config.toml
n_layer = 8
d_model = 160
n_head = 2
n_kv_head = 2
head_dim = 64
d_mlp = 640
vocab_size = 1024
activation = "tanh_gelu"
norm = "layernorm"
norm_place = "pre"
norm_eps = 1e-05
positions = "learned"
qk_norm = false
attn_scale = 0.125
bias = "all"
tie_embeddings = true
parallel_block = false
init = "normal"
init_std_qkv = 0.0433
init_std_o = 0.0
init_std_up = 0.0433
init_std_down = 0.0
optimizer = "soap_variant"
lr = 0.00407
beta1 = 0.95
beta2 = 0.95
weight_decay = 0.045
lr_head = 0.00732
grad_clip = 2.0
warmup_steps = 200
schedule = "wsd"
decay_fraction = 0.657
decay_shape = "linear"
final_lr_fraction = 0.0
batch_tokens = [16384, 32768]
seq_len = 1024
doc_mask = true
train_tokens = 124700000
steps = 5279
dataset = "wikipedia_en"
Each number is 50 + 10 x the weight over its row's rms, rounded and kept within 0 to 99. Layers, rows and columns count from 0. The size before them is the row's rms in percent of the matrix's.

# up: layer 3 MLP up, 640x160, rms 0.182, rows 230-251, columns 0-159
# down: layer 3 MLP down (transposed), 640x160, rms 0.172, rows 230-250, columns 0-159
up230 106:53 30 62 46 73 54 50 36 30 55 59 58 34 42 53 54 51 54 44 43 57 48 51 48 58 54 63 41 42 67 40 63 29 38 47 56 36 64 65 44 56 59 62 57 44 44 51 43 35 39 54 35 43 42 43 45 45 26 62 54 69 55 58 42 50 51 38 41 40 43 57 62 42 69 63 74 34 65 55 38 53 65 43 57 40 63 39 47 66 69 44 52 54 62 33 34 56 55 40 44 42 51 49 58 61 52 69 58 46 40 67 50 36 48 47 53 55 59 59 53 49 49 57 59 62 42 37 48 48 63 39 42 50 49 37 58 35 45 67 44 50 48 38 43 61 39 39 54 49 49 59 51 52 43 59 49 46 51 42 35
down230 099:44 46 47 55 43 40 20 40 29 28 35 59 64 62 46 58 36 48 58 62 58 66 51 46 59 46 37 51 45 46 53 49 37 46 47 32 47 55 49 51 42 48 34 39 58 61 45 35 59 57 43 52 41 62 46 54 46 52 48 46 42 58 50 44 35 34 68 42 35 40 46 58 42 49 52 51 49 50 35 51 67 53 42 50 47 72 37 46 57 42 62 39 50 46 47 50 54 39 38 61 49 69 67 47 41 69 58 58 60 65 55 59 56 50 65 23 40 55 37 60 44 50 48 57 53 60 45 49 54 51 44 61 52 41 52 45 30 45 66 33 57 40 53 41 49 56 56 35 53 43 21 47 38 44 47 32 46 49 40 45
up231 091:53 41 49 42 47 48 58 56 42 45 42 59 60 28 50 29 41 45 41 52 78 45 71 48 65 52 54 58 48 52 46 60 40 51 48 46 53 66 42 41 49 57 45 50 47 42 53 44 53 41 54 59 70 52 45 44 75 57 30 44 37 40 59 50 56 54 46 62 48 38 40 48 51 48 45 67 59 50 50 44 24 65 53 68 56 23 51 37 58 32 56 54 45 49 51 73 44 36 43 54 68 47 38 33 49 54 61 42 52 49 60 56 53 60 43 59 43 59 45 46 57 47 52 56 51 37 42 47 63 71 46 44 52 46 75 44 51 49 46 48 53 42 54 65 65 53 41 49 55 59 60 52 46 43 53 81 43 41 60 48
down231 097:39 61 57 54 45 52 47 49 41 51 47 53 44 57 42 67 56 44 38 58 47 44 30 53 49 40 64 55 51 56 59 56 46 54 60 50 58 32 53 52 55 55 42 41 55 53 34 51 68 40 48 61 32 42 49 49 45 52 45 56 57 60 44 46 24 37 69 47 30 42 54 39 46 55 39 63 33 73 28 29 63 54 46 42 49 59 45 55 50 35 43 39 78 57 34 47 48 56 47 35 43 45 56 37 56 63 60 47 47 68 41 59 58 46 50 42 67 30 47 51 46 53 51 52 73 44 53 54 43 45 40 47 61 43 38 63 44 49 53 66 58 40 73 49 76 42 51 64 60 40 50 53 41 57 49 56 50 57 47 46
up232 095:47 49 53 45 50 60 55 52 58 56 62 53 63 43 48 45 64 46 27 35 44 48 66 30 51 28 50 45 48 65 47 51 30 40 62 46 53 51 60 39 47 40 56 54 57 41 65 48 62 67 46 57 37 63 48 47 74 53 60 43 51 62 53 65 52 45 41 48 61 55 50 65 58 54 44 58 44 46 72 40 61 56 39 57 41 55 56 42 39 42 68 50 69 49 59 34 48 50 70 44 46 27 38 60 61 67 49 33 37 40 38 44 39 44 47 32 29 43 48 49 65 45 41 50 48 52 58 50 48 54 54 46 56 61 56 37 47 57 32 58 42 54 77 68 44 57 60 52 59 45 43 53 32 43 50 49 53 52 46 44
down232 092:49 50 59 39 41 52 50 47 37 44 40 59 57 42 45 39 39 34 38 41 45 34 22 42 55 43 59 40 36 69 60 31 42 45 53 56 51 58 40 53 51 48 53 40 63 50 45 42 63 53 47 62 65 63 41 40 46 39 42 29 53 39 45 34 36 52 40 43 44 59 38 51 39 50 65 47 45 51 55 47 37 55 54 37 47 60 41 51 52 43 64 67 53 36 50 47 50 32 41 56 49 69 49 39 64 61 46 56 36 54 40 52 63 40 52 39 43 48 37 43 57 53 47 52 58 72 62 62 37 46 38 50 59 64 54 52 33 49 38 52 56 50 58 60 47 48 26 41 52 74 37 48 38 53 76 39 50 35 48 56
up233 104:63 48 38 74 60 47 51 45 32 48 41 42 57 49 54 68 46 35 54 61 47 47 50 38 33 52 57 56 60 50 47 51 46 53 50 43 59 46 55 35 70 31 39 22 60 56 32 40 40 55 43 57 56 55 47 37 57 48 61 39 61 43 54 61 61 36 57 57 62 47 43 52 37 48 66 44 47 52 65 48 54 45 61 46 42 41 71 67 51 63 30 39 45 49 45 63 47 59 44 56 62 44 31 60 46 55 48 61 57 47 45 50 58 35 51 62 27 51 66 35 66 28 51 48 37 57 44 49 45 51 60 52 37 61 39 43 53 61 61 38 38 45 54 69 49 52 38 58 56 62 62 43 61 48 40 42 50 49 39 44
down233 101:62 52 29 38 34 37 57 56 66 53 52 64 36 54 52 44 44 43 62 44 55 49 46 50 63 45 63 47 68 48 56 55 51 62 37 50 44 64 39 48 69 53 40 55 60 54 30 45 51 72 31 68 62 42 43 39 42 51 37 35 63 61 57 44 39 51 45 53 49 53 50 66 45 40 46 56 39 46 29 46 58 40 43 58 48 51 38 64 45 27 47 71 43 62 54 60 44 28 57 51 42 56 39 51 57 38 42 41 44 61 49 45 58 62 47 58 29 58 58 48 50 60 50 54 42 44 35 53 48 46 61 43 40 59 60 58 54 59 63 51 51 66 57 46 56 29 66 60 49 55 54 41 49 68 43 63 40 29 55 47
up234 097:59 29 43 66 27 48 50 50 49 51 62 73 58 51 37 48 72 53 38 46 44 61 34 46 46 48 53 56 50 53 48 46 46 59 50 52 65 50 70 41 61 46 57 40 43 33 55 39 54 29 58 41 49 53 51 41 44 51 57 55 73 44 65 42 55 61 61 45 46 54 47 41 56 48 42 41 44 59 64 34 50 54 50 63 42 42 51 40 25 33 46 55 53 39 75 63 48 43 37 53 49 45 55 52 49 74 67 44 35 52 63 43 59 60 45 52 39 68 40 44 49 61 66 57 46 58 42 47 61 59 45 56 62 44 61 67 63 30 54 44 62 62 48 42 45 57 51 41 56 41 68 37 50 50 51 48 57 53 51 61
down234 098:54 30 52 50 57 66 40 52 48 53 49 57 57 71 49 45 47 47 66 55 31 40 65 45 55 70 58 62 51 55 29 40 54 36 57 43 43 47 58 34 55 61 49 55 67 46 60 43 46 60 61 43 69 58 45 73 35 55 64 40 44 47 48 43 42 56 39 62 49 69 64 46 41 49 51 48 46 34 43 42 49 54 48 52 58 63 55 65 52 52 28 52 50 45 60 54 57 44 58 49 56 31 67 59 61 50 52 49 48 40 56 51 37 46 43 46 43 48 58 62 55 43 49 28 26 40 33 40 43 56 55 52 67 53 72 52 60 49 59 55 32 49 43 64 40 65 36 51 33 69 54 62 43 38 54 58 50 53 51 47
up235 099:44 38 55 49 64 43 51 32 44 55 41 70 34 66 37 79 54 53 50 67 39 53 53 51 49 50 51 32 53 62 49 42 52 49 46 45 37 43 54 44 41 41 64 49 41 44 41 51 55 57 54 73 43 57 56 48 44 43 55 66 40 53 43 53 34 42 67 46 47 29 51 69 56 56 62 66 45 45 61 48 52 42 34 46 46 50 45 52 35 48 54 70 48 49 41 42 65 54 54 72 55 57 41 40 31 68 51 60 77 55 55 35 61 41 45 46 34 55 55 59 48 43 58 56 50 38 42 49 40 69 64 40 40 63 67 55 52 45 50 44 48 61 38 58 54 45 58 52 54 45 55 63 67 47 33 63 58 44 50 49
down235 102:64 66 63 62 44 51 46 48 47 40 44 56 52 35 28 45 76 51 56 52 44 60 45 57 51 43 36 62 52 36 54 32 43 47 46 84 45 50 35 42 50 51 36 57 45 51 53 38 42 43 61 43 65 57 53 37 28 50 48 47 54 57 49 46 51 33 56 51 45 53 37 55 20 48 65 60 62 31 67 66 65 50 32 41 57 49 44 52 29 25 76 47 61 47 46 42 59 46 52 60 41 55 52 44 48 39 64 62 53 51 57 51 57 65 47 56 40 56 47 56 44 44 55 41 51 58 59 55 45 52 47 60 35 61 44 36 48 49 45 49 47 53 54 55 54 46 38 56 49 54 56 59 61 63 58 36 40 44 58 47
up236 105:57 47 37 70 30 56 50 54 45 57 46 61 60 59 62 39 52 52 44 32 54 45 41 51 44 49 46 27 39 50 56 62 28 65 40 49 32 48 79 54 42 45 34 49 37 53 43 55 39 55 58 55 42 45 52 64 55 50 31 59 57 59 59 59 51 45 50 54 53 39 60 55 54 36 48 56 44 55 58 31 46 40 45 55 56 48 43 59 56 42 45 40 51 41 15 40 52 61 67 41 42 48 54 35 58 68 53 53 46 57 58 53 42 26 45 47 26 45 28 54 53 46 51 69 30 43 43 52 40 56 53 45 56 38 58 44 53 56 57 43 64 52 50 49 54 71 62 50 45 48 36 36 48 60 37 48 56 46 49 50
down236 103:45 55 29 43 40 44 44 45 63 33 46 80 41 58 35 50 56 35 33 48 58 43 41 49 47 54 49 34 38 43 57 45 58 52 42 58 48 42 54 25 58 41 68 35 37 62 50 53 51 44 43 49 47 47 45 70 56 47 43 65 47 55 50 48 49 48 50 40 39 62 47 48 41 37 44 47 55 46 48 57 30 59 47 64 46 71 52 56 47 42 48 37 47 44 35 49 47 57 44 48 67 43 39 58 58 49 52 49 45 45 53 25 30 44 51 40 37 65 51 77 44 66 47 42 47 45 48 59 47 41 55 61 45 65 74 62 47 61 48 44 42 32 42 29 51 42 63 39 53 48 56 55 35 41 51 32 43 50 51 50
up237 096:55 58 49 60 56 55 38 63 36 36 48 47 54 47 40 59 38 46 50 40 55 39 41 43 53 47 47 44 43 46 66 55 38 53 35 62 65 62 49 45 47 33 43 65 59 55 35 41 68 41 66 51 46 58 46 51 40 53 50 51 37 53 48 71 38 55 45 38 37 58 63 42 36 66 38 52 27 35 58 46 42 28 68 47 32 61 57 47 60 66 50 51 56 55 44 59 47 24 45 36 45 43 62 49 46 65 62 57 51 59 64 53 50 53 49 48 51 48 54 63 40 61 46 70 55 43 47 66 63 57 56 54 50 58 65 52 53 40 52 61 55 66 54 73 40 51 46 49 50 65 25 56 54 65 47 44 30 54 51 47
down237 107:49 47 38 55 38 48 56 63 44 67 45 63 63 53 39 56 58 56 37 49 48 55 45 50 25 51 42 40 46 49 60 45 58 46 55 38 34 44 46 64 45 59 59 66 55 61 68 49 45 49 54 55 45 51 47 32 66 51 49 43 37 52 51 47 41 35 59 49 63 37 44 51 54 62 53 61 48 50 52 52 36 49 50 52 57 48 56 54 51 39 46 45 50 62 65 35 62 62 29 32 44 40 40 39 48 53 44 61 48 61 39 67 58 50 30 72 46 43 38 34 48 63 50 59 28 53 53 43 47 29 42 68 46 49 46 46 51 56 51 47 67 38 40 57 27 21 61 57 47 49 55 44 61 67 52 58 58 76 50 60
up238 100:40 52 64 55 48 61 48 54 58 36 57 44 49 40 51 42 68 69 32 53 50 58 43 40 45 51 45 68 63 44 60 59 58 42 38 73 49 51 58 37 43 57 51 52 48 23 61 30 55 57 47 49 51 42 44 49 45 35 43 44 56 44 56 43 41 54 54 32 47 59 58 43 55 73 62 46 66 50 46 54 49 62 53 49 55 64 46 56 28 56 45 36 41 49 42 48 41 59 47 64 54 57 42 48 37 52 37 54 51 59 43 61 50 45 38 25 46 51 31 48 58 60 27 29 56 73 50 65 50 54 60 48 41 63 53 20 56 40 50 43 35 47 56 40 47 47 52 50 61 47 62 49 60 63 43 46 62 64 55 50
down238 094:42 44 52 47 62 63 47 35 50 49 32 49 69 46 42 35 52 51 48 54 53 43 46 68 54 71 38 48 50 53 66 62 57 44 42 60 77 34 41 53 52 30 47 55 50 52 42 57 52 55 40 48 46 53 42 49 49 56 55 59 44 42 45 42 55 66 57 56 44 48 48 51 50 50 48 44 64 50 51 60 53 47 54 41 69 48 58 51 45 60 72 40 49 33 35 46 53 60 54 41 37 50 38 65 46 48 52 45 35 50 42 63 45 52 61 61 46 55 52 51 75 70 53 63 49 60 43 57 63 56 42 44 53 33 77 40 46 35 52 47 32 65 24 54 60 68 48 39 62 33 43 39 50 54 62 39 42 32 39 63
up239 101:51 46 38 62 46 39 37 64 60 42 57 63 50 42 63 62 61 44 42 55 62 54 49 70 26 48 43 61 71 47 32 45 38 40 49 42 64 52 47 35 51 47 36 71 48 58 38 39 39 39 39 45 46 59 54 32 45 41 54 71 67 37 59 62 53 47 52 38 70 56 47 54 44 39 53 46 60 46 56 35 37 42 60 60 53 68 63 49 63 41 55 48 53 54 32 35 46 42 54 41 43 43 36 43 48 41 57 53 44 51 43 55 56 53 51 43 62 35 67 55 38 58 63 50 34 50 69 46 50 44 41 31 48 49 27 42 50 47 62 48 36 53 47 53 52 59 50 71 55 58 62 54 35 45 36 52 49 53 45 41
down239 093:77 47 51 43 61 54 52 57 57 52 54 39 54 53 42 37 52 63 56 61 65 46 52 61 44 56 76 37 48 49 61 36 51 46 45 53 67 61 46 58 42 54 46 54 47 42 66 60 43 42 42 54 40 58 41 42 31 61 67 46 62 36 57 53 52 50 41 41 51 35 46 63 59 25 58 68 53 38 35 50 43 59 46 54 48 50 60 79 59 53 53 49 39 50 58 55 50 42 52 53 58 29 62 58 30 52 50 43 50 50 64 47 48 44 61 46 57 29 71 46 65 58 45 60 66 47 55 62 46 40 49 50 43 61 38 41 45 50 52 55 50 43 58 23 59 56 48 54 38 54 27 55 50 54 64 65 42 56 48 60
up240 100:67 58 55 54 55 64 52 66 39 44 42 42 45 67 39 68 58 50 56 56 51 48 42 43 46 54 40 79 54 45 45 37 42 55 39 41 54 57 55 44 28 44 45 59 50 60 56 19 46 35 52 50 60 42 38 57 45 49 45 38 57 40 58 60 60 43 50 63 45 54 52 44 51 61 47 55 46 29 64 60 54 37 36 38 49 49 45 53 42 46 65 40 41 45 31 48 63 42 50 53 49 39 66 40 43 50 57 33 47 42 42 40 50 55 52 56 52 36 50 33 40 64 66 51 50 37 26 44 49 41 67 57 58 43 47 33 52 40 68 64 33 66 55 59 60 47 60 52 40 58 47 60 67 55 44 61 51 60 40 61
down240 102:38 50 42 50 41 43 54 58 56 58 38 37 48 56 51 43 48 43 56 69 51 67 46 52 61 35 35 50 62 45 33 56 34 52 48 56 70 55 52 56 52 49 61 62 48 58 38 58 59 41 44 50 57 57 46 45 41 33 45 50 51 47 55 57 53 63 43 61 55 57 60 28 63 44 36 55 61 37 59 41 55 61 53 56 53 27 55 42 43 54 47 37 45 59 41 70 52 64 58 65 44 46 58 48 50 43 29 60 55 48 62 32 51 42 55 47 61 50 37 58 52 41 53 50 72 66 44 41 42 59 42 52 65 44 59 57 25 46 47 13 52 42 22 41 54 66 52 46 51 56 51 60 41 47 43 37 60 54 58 50
up241 114:46 60 45 55 57 75 48 44 47 61 45 45 65 61 54 50 53 34 57 64 58 58 47 59 62 34 41 47 52 63 29 49 45 55 38 53 55 50 56 47 46 62 45 48 67 27 53 50 43 52 26 39 72 39 53 61 64 41 48 51 38 54 38 60 53 58 28 74 54 56 49 47 67 51 41 54 56 29 45 64 65 50 68 35 52 55 56 51 50 36 38 53 46 55 49 40 36 38 42 51 61 42 45 48 46 47 46 57 46 54 46 38 52 46 45 39 50 42 49 51 53 75 50 74 42 33 43 59 66 58 41 63 36 34 44 34 48 43 53 48 37 57 54 79 54 46 45 48 41 52 51 55 57 54 55 51 53 48 39 51
down241 125:50 41 50 55 32 37 62 48 48 59 66 58 45 73 34 46 43 50 54 55 46 73 53 55 74 65 61 62 75 53 46 73 64 46 52 59 67 44 60 46 62 49 51 52 64 53 40 60 55 52 53 41 48 51 55 45 49 54 54 53 52 67 43 45 45 54 58 47 64 51 45 60 56 79 57 65 42 65 65 44 50 41 55 60 56 58 51 65 51 41 61 59 41 45 50 47 58 50 35 51 53 49 48 15 42 36 38 57 59 60 47 56 50 50 54 59 57 26 57 56 48 60 55 64 41 51 54 49 57 53 45 52 32 36 47 52 39 47 53 49 46 52 57 59 67 45 65 45 56 49 58 67 44 39 45 40 57 45 31 35
up242 101:53 55 46 60 58 54 56 58 62 58 50 52 63 49 50 52 34 50 42 50 35 38 40 42 46 27 50 45 56 70 37 43 51 50 58 47 47 48 62 29 33 51 61 57 44 55 61 46 62 69 50 44 54 45 46 33 38 58 34 60 85 37 67 47 52 48 54 50 52 59 62 54 42 48 59 33 42 48 55 58 48 47 42 45 53 40 51 52 37 70 54 57 57 37 46 63 38 58 47 54 65 55 61 51 60 57 49 68 55 53 48 50 55 63 54 56 44 52 53 59 46 55 43 46 38 52 38 43 50 63 21 43 60 58 40 60 46 32 45 45 39 50 58 52 53 40 42 65 58 61 48 32 42 27 80 67 57 53 51 45
down242 099:46 61 58 50 41 45 49 50 56 33 43 66 63 52 55 57 63 45 45 56 43 23 52 51 53 56 56 45 57 44 57 56 38 47 41 67 51 68 45 54 61 48 45 51 53 37 38 48 47 56 43 58 61 49 60 40 28 64 42 46 60 51 65 42 47 42 31 54 24 40 49 47 58 50 70 45 39 38 44 76 58 67 40 56 50 56 53 44 50 25 58 31 50 43 40 56 39 47 38 60 25 51 41 61 56 48 66 39 49 58 43 47 21 51 48 66 45 42 35 45 40 52 38 39 43 52 52 52 65 53 56 47 34 52 33 42 63 59 46 56 50 52 41 45 55 50 52 40 61 54 65 47 55 62 39 50 54 39 60 51
up243 105:50 44 49 56 44 49 48 47 59 67 36 33 40 48 58 59 36 47 48 61 53 30 50 42 70 51 63 43 47 47 59 43 51 40 49 57 37 47 51 49 49 34 47 62 35 36 47 28 66 49 54 56 37 48 50 38 58 45 63 52 60 62 54 59 56 36 41 41 65 53 45 52 59 41 52 50 50 56 58 54 59 48 42 31 56 51 44 53 37 61 54 47 48 31 65 23 30 42 63 60 42 43 45 42 57 75 66 43 39 54 74 60 52 48 58 39 34 40 34 58 44 39 46 52 37 50 45 52 51 50 54 52 60 51 73 57 55 59 53 56 32 57 33 61 50 55 49 54 47 58 44 36 52 42 45 36 60 49 25 35
down243 104:38 53 37 39 68 55 51 55 45 28 51 50 53 56 39 57 42 35 54 46 42 57 58 56 50 38 63 75 42 51 57 39 65 50 52 45 46 40 53 49 54 62 49 44 37 35 59 54 53 47 30 46 69 45 59 43 46 51 41 36 54 51 52 46 40 41 66 38 47 52 39 45 58 55 54 34 59 44 74 41 50 64 48 26 35 49 55 48 49 57 48 46 39 43 33 66 39 52 64 61 74 50 37 67 37 55 49 31 66 65 49 44 55 52 44 64 44 53 53 43 48 48 31 41 49 43 46 66 49 37 42 58 36 52 49 50 47 47 38 52 33 50 55 43 77 55 38 55 48 56 68 33 49 59 64 52 53 47 60 56
up244 122:48 62 46 51 52 55 37 42 47 43 55 60 44 54 45 56 54 49 40 30 37 49 43 26 69 43 45 51 36 49 43 49 38 66 38 55 60 47 63 61 60 54 66 45 56 54 50 16 46 53 51 67 36 41 49 50 41 59 44 52 51 45 53 40 41 57 61 47 64 31 52 52 44 56 54 50 58 69 65 52 61 47 55 41 56 49 46 49 61 31 30 47 54 49 51 46 35 63 43 71 55 32 36 53 38 58 57 50 49 65 43 53 46 57 34 50 60 57 41 43 43 45 62 66 56 58 56 47 65 44 60 44 63 60 45 44 58 44 63 59 51 38 57 43 45 39 74 50 61 44 55 27 33 49 31 56 57 58 56 38
down244 132:60 66 40 41 55 38 37 46 53 64 49 67 68 43 67 36 58 59 42 48 60 62 73 40 53 44 45 53 31 48 43 44 39 73 53 39 67 53 56 56 47 62 59 45 67 40 45 40 25 46 52 48 63 44 61 39 56 38 54 54 41 58 42 59 47 55 53 48 64 50 47 52 60 54 71 60 47 68 50 46 41 38 47 29 52 51 53 68 55 26 54 52 30 47 53 55 60 51 51 66 48 52 56 39 46 36 46 59 51 37 50 50 47 48 42 61 51 55 57 41 40 41 49 71 58 42 47 36 35 56 39 55 38 50 47 53 48 59 57 41 45 44 35 49 48 53 71 39 77 40 63 41 44 44 47 52 52 58 44 51
up245 109:52 73 53 40 45 44 40 38 42 38 41 69 47 58 51 51 73 55 52 61 53 34 47 60 57 46 59 56 30 53 60 48 54 59 56 61 40 48 42 72 47 44 38 51 49 48 49 51 42 50 58 60 45 37 31 53 49 66 35 43 52 46 47 30 50 41 40 59 25 44 52 53 33 54 65 46 54 51 49 60 42 45 45 47 47 38 54 51 45 64 49 56 39 41 75 57 37 47 62 53 66 49 28 44 43 55 28 40 62 62 47 51 46 69 42 68 55 62 56 41 47 49 60 67 40 61 51 51 37 34 64 55 67 47 53 52 56 48 53 64 62 57 60 54 50 57 51 47 39 52 31 46 46 56 53 44 40 67 32 58
down245 112:61 38 48 47 48 54 36 52 45 56 42 27 43 50 53 53 60 48 54 39 67 59 62 64 63 59 53 59 46 44 52 52 58 48 35 48 36 48 49 31 50 48 36 50 68 52 64 51 59 53 55 19 43 59 41 30 52 45 45 41 41 59 41 58 40 40 54 42 53 49 43 55 51 41 51 62 39 45 53 50 54 41 45 44 53 49 49 52 39 53 41 59 44 48 71 37 56 51 50 75 55 48 64 45 39 47 44 37 59 70 63 48 56 50 54 44 53 49 49 43 58 46 46 41 43 34 51 46 45 51 60 56 45 46 56 41 92 56 59 62 43 64 57 49 57 50 31 67 35 55 49 43 58 69 50 73 50 39 68 34
up246 092:49 52 50 60 61 58 46 47 35 56 61 65 67 53 53 57 42 47 49 56 21 51 49 54 43 44 52 55 63 33 48 56 60 48 50 40 32 72 46 37 57 36 38 53 53 42 42 40 46 28 52 58 45 57 26 68 55 57 27 38 48 54 74 50 56 35 47 48 55 57 53 49 46 63 55 50 53 34 49 55 52 56 66 62 56 39 52 36 61 44 55 59 54 43 44 61 43 51 53 51 51 50 37 49 60 51 29 42 46 52 53 38 49 50 48 61 58 61 50 54 50 63 34 48 58 55 42 52 58 57 41 56 50 45 40 62 38 69 41 71 64 38 62 53 65 44 52 46 43 53 66 58 44 58 25 56 71 35 39 58
down246 096:41 40 47 46 46 51 54 42 58 44 51 49 47 45 45 49 40 47 42 39 46 63 64 50 64 63 44 50 44 45 56 51 60 88 67 52 53 56 65 43 57 42 65 48 60 46 58 71 47 40 48 39 55 54 44 42 55 58 59 44 55 45 37 53 48 36 66 35 49 47 56 55 40 32 40 45 27 31 50 50 51 59 35 27 74 52 52 76 55 43 36 34 58 55 57 24 51 60 60 56 67 48 56 52 52 56 49 42 61 51 61 59 56 51 53 38 70 45 59 44 44 62 56 45 55 62 58 40 39 38 50 49 51 48 51 41 45 42 56 63 40 63 58 34 48 52 51 41 51 30 47 60 48 53 37 34 55 68 42 51
up247 099:61 53 54 49 36 37 51 37 47 30 54 47 37 47 57 43 44 48 55 54 47 51 55 41 30 75 43 45 41 48 57 50 36 30 39 62 33 47 54 50 73 59 59 50 55 60 70 52 69 57 42 51 30 36 64 48 62 52 49 53 50 55 63 59 60 50 46 45 57 59 31 47 47 48 24 59 53 47 53 71 46 52 36 58 32 51 59 46 67 59 52 57 41 31 60 53 39 59 63 43 41 35 46 50 54 68 61 31 51 49 67 54 49 58 44 60 50 62 32 37 27 57 49 41 50 54 41 47 48 45 55 61 66 39 48 54 60 39 53 45 48 54 60 49 50 67 70 51 51 45 60 59 52 50 56 52 50 52 54 61
down247 105:37 70 58 60 60 33 64 51 51 63 43 39 62 48 61 74 45 40 50 60 49 44 41 63 45 55 56 49 38 64 67 56 54 49 57 29 53 57 54 40 41 60 55 40 47 52 37 51 61 57 55 52 52 48 49 72 42 47 33 46 36 60 49 54 49 63 51 43 50 58 56 55 46 44 54 36 52 44 33 47 57 67 49 37 56 62 79 54 62 51 33 49 46 61 52 53 50 33 32 45 35 61 34 43 52 46 47 43 48 68 62 41 54 44 53 55 56 41 44 64 66 49 60 60 55 38 52 48 46 46 44 30 42 57 58 43 63 43 60 46 51 49 30 47 64 35 59 63 54 42 41 69 36 60 58 64 41 64 55 46
up248 099:52 64 52 48 41 56 63 33 41 49 41 64 42 31 45 63 49 45 49 45 44 48 50 56 67 63 48 62 62 53 56 55 43 31 54 68 31 50 58 26 44 53 69 39 45 51 67 35 52 57 44 37 48 48 30 55 71 55 34 44 48 44 44 41 43 50 45 52 71 43 53 49 34 68 58 46 52 33 38 59 40 48 67 57 58 43 53 52 54 21 34 61 39 43 47 66 59 38 38 47 60 47 57 51 66 67 54 45 46 54 47 52 49 48 64 52 50 54 46 42 57 54 48 44 52 39 37 54 43 58 66 52 39 56 62 49 38 45 69 60 62 49 47 62 67 60 52 58 45 60 69 59 48 45 58 42 56 64 43 53
down248 105:42 31 61 52 49 52 71 48 37 37 47 65 50 46 48 42 49 38 48 41 53 35 31 54 43 51 53 64 48 55 43 67 41 38 48 51 59 53 40 54 66 37 32 48 59 51 57 57 68 46 55 55 69 41 50 69 49 42 45 54 38 68 43 56 62 44 64 55 36 54 48 50 49 49 31 35 25 51 57 50 62 53 60 53 62 42 52 61 46 31 43 65 40 39 60 69 51 49 42 42 64 31 48 55 43 68 62 59 70 55 41 56 57 41 52 62 46 45 47 56 58 54 30 49 50 38 50 67 42 50 53 46 43 61 67 55 39 47 53 52 45 47 57 30 61 37 36 36 44 40 66 55 44 58 53 52 42 36 63 52
up249 091:54 51 48 43 50 54 44 43 56 44 39 59 66 48 57 43 56 63 52 49 41 43 52 42 44 58 54 68 43 53 59 49 56 62 73 48 38 40 66 38 61 48 57 40 59 39 35 45 51 67 64 64 53 27 44 58 47 37 40 42 51 45 46 44 58 49 34 39 56 44 68 52 74 68 41 44 39 46 52 45 54 52 73 75 51 48 47 68 35 42 51 52 43 61 59 46 45 54 56 41 59 67 62 46 56 42 49 70 63 62 52 53 44 47 50 43 57 60 37 49 40 42 32 40 43 52 62 40 50 43 47 42 33 48 48 57 59 58 50 56 50 54 67 78 56 58 67 47 27 57 51 48 50 48 43 29 57 48 64 45
down249 099:67 52 60 45 48 59 49 49 45 58 50 43 35 46 59 49 63 45 48 37 64 42 37 65 51 66 62 68 66 35 50 52 66 60 65 40 41 52 51 62 58 60 54 65 65 56 59 64 31 57 59 45 32 57 43 45 63 67 58 59 62 48 77 50 43 60 69 41 42 38 54 51 80 49 63 46 56 53 56 36 51 41 47 51 64 37 30 47 54 60 45 45 51 64 62 54 48 47 56 37 51 46 41 33 35 51 54 66 48 61 69 43 57 57 48 55 47 52 48 54 51 48 66 39 49 62 57 61 54 49 52 51 70 52 51 56 69 59 62 63 56 51 63 51 55 50 42 44 56 41 56 38 53 70 53 42 51 50 58 54
up250 091:51 53 59 45 61 51 49 68 60 74 54 48 55 27 40 45 49 26 60 50 36 36 55 48 50 51 58 53 43 52 51 57 51 43 48 41 46 51 66 55 64 56 48 42 52 48 62 40 54 50 46 44 53 40 63 55 60 53 29 62 58 68 49 46 66 51 55 51 30 70 64 39 61 64 55 40 58 54 54 50 40 39 37 42 64 53 69 36 34 52 52 52 58 37 44 65 45 26 55 47 47 49 44 38 51 42 23 58 63 47 46 57 37 40 30 49 61 60 62 47 58 48 44 50 56 46 47 72 41 51 46 48 47 44 41 50 45 51 46 59 67 37 58 32 78 34 52 48 52 41 49 52 43 50 49 42 37 63 54 49
down250 097:46 51 27 39 64 44 54 39 36 60 59 56 46 54 39 57 43 58 50 54 76 46 64 51 36 59 58 68 50 47 56 47 42 29 41 56 51 43 59 53 62 48 24 33 53 51 56 38 52 40 59 39 50 38 46 43 45 53 54 42 51 66 32 57 64 63 49 53 38 57 58 60 37 50 57 62 45 64 61 53 37 54 46 56 46 40 49 33 38 34 57 55 56 36 51 45 23 42 54 49 51 46 49 51 41 61 47 54 49 30 53 65 54 42 53 52 49 57 67 39 42 48 69 54 46 54 48 43 40 48 33 53 63 70 34 50 43 45 45 52 49 52 42 57 40 49 31 50 44 42 53 43 74 35 43 56 76 62 50 49
up251 101:49 48 54 38 51 57 45 37 65 21 49 44 67 54 46 43 64 56 52 47 54 48 68 37 73 49 41 65 44 35 36 48 41 47 73 48 50 50 60 46 49 69 49 38 42 44 50 41 54 64 53 46 63 33 43 42 42 59 37 34 52 38 45 42 43 38 62 51 59 45 51 52 43 59 43 48 56 52 38 63 55 59 52 51 44 45 54 70 58 47 55 56 39 67 25 45 43 58 41 43 51 41 42 58 50 51 37 39 38 47 54 53 44 47 47 56 56 49 39 50 43 52 38 44 43 32 45 29 46 33 45 60 40 51 60 47 57 61 50 59 51 59 60 66 46 67 33 72 42 63 64 52 52 49 50 26 48 65 56 32